config.yaml
vocab_size: 4096
rope_theta: 10000.0
qk_norm: true
init_std_qkv: 0.0404
max_grad_norm: 1.0
warmup_steps: 0
final_lr_fraction: 0.0
Each number is 128 + 32 x the weight over its row's rms, rounded and kept within 0 to 255. Layers, rows and columns count from 0. Numbers have three digits each. The size before them is the row's rms in percent of the matrix's.

# up: layer 11 MLP up, 768x192, rms 0.212, rows 160-179, columns 128-191
# down: layer 11 MLP down (transposed), 768x192, rms 0.21, rows 160-179, columns 128-191
up160 090:116123114180138117118090156059161092176123137152149089088103132159140129157181073140097160107140195089202145143190129125186088169133162142139136121113161083137141146103130125078156138119098102
down160 093:144120142098176107107093160135135126118197124135119134128113104095122127127163147066157148174100165121144150237108170119096112157181154110083055112086080112122159148164150131137163124095127187
up161 090:106152107154130094151129153118187190133076132078113075103090145079145115118122177123081096106179080084125164118079114184210142095119175101148085077137168100058121161098146109136123215157141117
down161 088:099156085171107115096102159164158122142065116093115152155126222110096204126166138143154095124096045153105168143126087143129128164107077151114092104110135116049139153200086135132120122131137150
up162 110:057098056147124112123127150147176191074150100108146154200092101119113138086147135129115173156176133111140123142105182138098069170094166105148098156142111121102120117087141164167140165115153151
down162 105:113074090145127085134190126104113078088127147120137067128150113100166210141107138140089159108142059142121082154160130100125099070077097050130117179123080143138112081106125133144111117158123092
up163 104:081096125155167171132114154187126134171185092166105152137147157145148098127114161084065173107162076087082153138119120082201148142189108111171091197126201170129101148101163139111132128163122189
down163 106:105100153105125161078150100145146077127139141105121168185124089211083099105078185162163109105132059155153181113091125081087191097104116082114174135153138089169177075178152114146136145214079093
up164 099:140096125159163153141093134124085197150109185160165077191149108144183114095115172082172161127154123089150095125175114058161123174063170117167127133147137089121148105141115108167144119072100161
down164 099:132130144158151115113158159102135173133103164083121143133112126137163118145097101092088174096105184079128073166156137148119141050082109086179123110175107108107077076113100101171127186078079088
up165 121:207112123125117184138131100139138109167155108137137124177147131126174121166087120166138138110107100161106135133158120143105131178176117167117130109109071144102075115165104146099134113132170130
down165 115:136132129129122154145104201132105141199137091155152136157077117157194102110151156125159116130129114138132048122129094215126134188124072107144120082129156143081121080100142145069089115111151071
up166 104:112145099110158141139116120083169119088082105104139178101139120084194138131202167093125146117134098163120096145130132138143117124160099116185147167103155116135141187107149096078140119140106190
down166 105:161171170144142147120140176113137153077137137203138145136146152121137144164152128172148156140074196144206203128148111133185081137144180153161113149088178124118100073128114143103133139151137098
up167 105:113134144119099141176144149110100121122157177102095149137123120114125176140148148126119186120115135131088179120140105074166105151127169139135189103108147155115097145106148174048171135166141080
down167 097:095142150126105157073123182188105117088104145127163125164169170186119149136110173154128144133125132140090099137092126112105182115138093093212188143119123106114093099182175076096137117137107133
up168 091:095191151137098151128110177051175175151123139154123067169112085131145108153143136135149136180176143095196108121173134140131177108150088131095147128130152108133119127117084117134117072145146166
down168 098:111153110104151069138159119088128116138178099112098121162167144175118123128163069101182136155154154080101135131103135181075141202156179090064126156163097113167180140191182103130119158099138177
up169 110:189140102147121143110183106102094129150169198142107128129106137107108101135134137079101145135131166077126139137138178081134141125109106113175158132126184136165091100160149118076096058146094114
down169 111:172137166087091135131158150092152090131175123158105144103137147169155165034102151116122158097075167140139079085168152129127132237136157155064168102122194095057136133078142098149067170107075170
up170 110:126076082116141099081134098154188106111100132106158124130109167110133094103147104076168150108067132153078189082076133144100132132086144125100131125136102184120123142119098166179136140104181121
down170 107:145093106129120101066170140147118098126149145141102115102177156060157101080109113119149170201159138183151090167168173156130127126094114141172130183132119155136158126141109147125116140121133154
up171 103:122165123159068188081138176158106139077133131139132168099116061214131108122170173114110162114123110099094126133124124088138145088141080109159150168159150170157162135207220134060125153093124179
down171 104:093146121096067121130108135197126131128075101122069134121085153100101170102097183104168120150074168171112120134159136159135129135132137107097142076126104078158130128130145151155109125155130105
up172 118:168120126160140134096100088065139157100098120125090116060131153110097158157075070164013118134138123091150121099131103079131144196165140140169117157096114123126157094144116164091106144180116141
down172 113:134105106123193140162100082117128083098072033099108177085156135137156116177091111088113160104175135028140110163097072090167083084122077099130081120116123093107120081169189196115136158149127122
up173 112:156072130122088098100127143121081155169129133086111140129168038118136156120107104154131107125142135117182168090151159169075132121084126114114096095134154135085104103124129090127085103115126106
down173 109:129153147093163094160124117099078139109179116060116177093115076134143161144123167164155141096141143143130121146079139132129167104195122116085155096112183157118133111065195080081069150135152134
up174 095:163141167064123123139096141170160119147120131123125094146093152224147106139089138140175116106134105144120088132140127159112106145170113087204107157111116111093153134127177147087157154071144200
down174 102:116134129097143149126133143176128177110186133164109126141150189157127072136112106127079120110116098170138101113151163143129130114122162160130097083190141116148173176123175133160067127130160183
up175 101:134113113132113111084112108074114146096142099098120159067087122171119142155103104086150146118164125158145216181024183113140162141157131097122120140138118163204094115100100145081201116155102111
down175 104:143138112177210110132136174155139069172144195174096116167153106214160123096110102124064096100169166163150138126098153094124106124101124104107085152206172076110108148113143065118155160120132144
up176 100:154074175131101111167136077125115111132106132165111169155147124150187115177114166106108134126135097192134121130170165116078140142151146069160158145130157109168174074177124140153093142150147198
down176 109:112141078135107108127162102185156202138162158117125141132164123139190065152090127142137173158127163130092187196096104111102144093132108142062108135171159091146098157118188145106124140102168166
up177 103:119162171117135137119164163134088070095163113149142112133101143153155134160125113121097115112168097157177197146129091110202122140190122142114153147180133127137085083161160146094051053096060111
down177 095:108139113113203083143062168024125102125146117105102125143194106093131098150070102158147086082150107122165105140130130156142106156090116130151138126126094169064160140144146070142119136111080143
up178 099:092134109121189163165135184118105170168073158165180153092099166175148154086133058140117100101074121149139136160138135135110073101155106153116107164148079108139148144125072099177081089095089101
down178 104:171169133103103110145161102092118131142111208114104124090119140109169098107125104165118166103135139105127115141123115117107093092093110128151135172124163173103146137101139165080164132064130116
up179 106:150124063156159169077105123147119086203188185093121190128124092133101130134152165126184140152179139184174156153115111185085196181142130103085169119139091073185113096127092175083161152126158185
down179 110:133150117143132121100143123179118124167125104118121147155138131184126155135135163149198171082077132124209133135117135153105136090118099055162100118121139106112121119122127118140088173120142098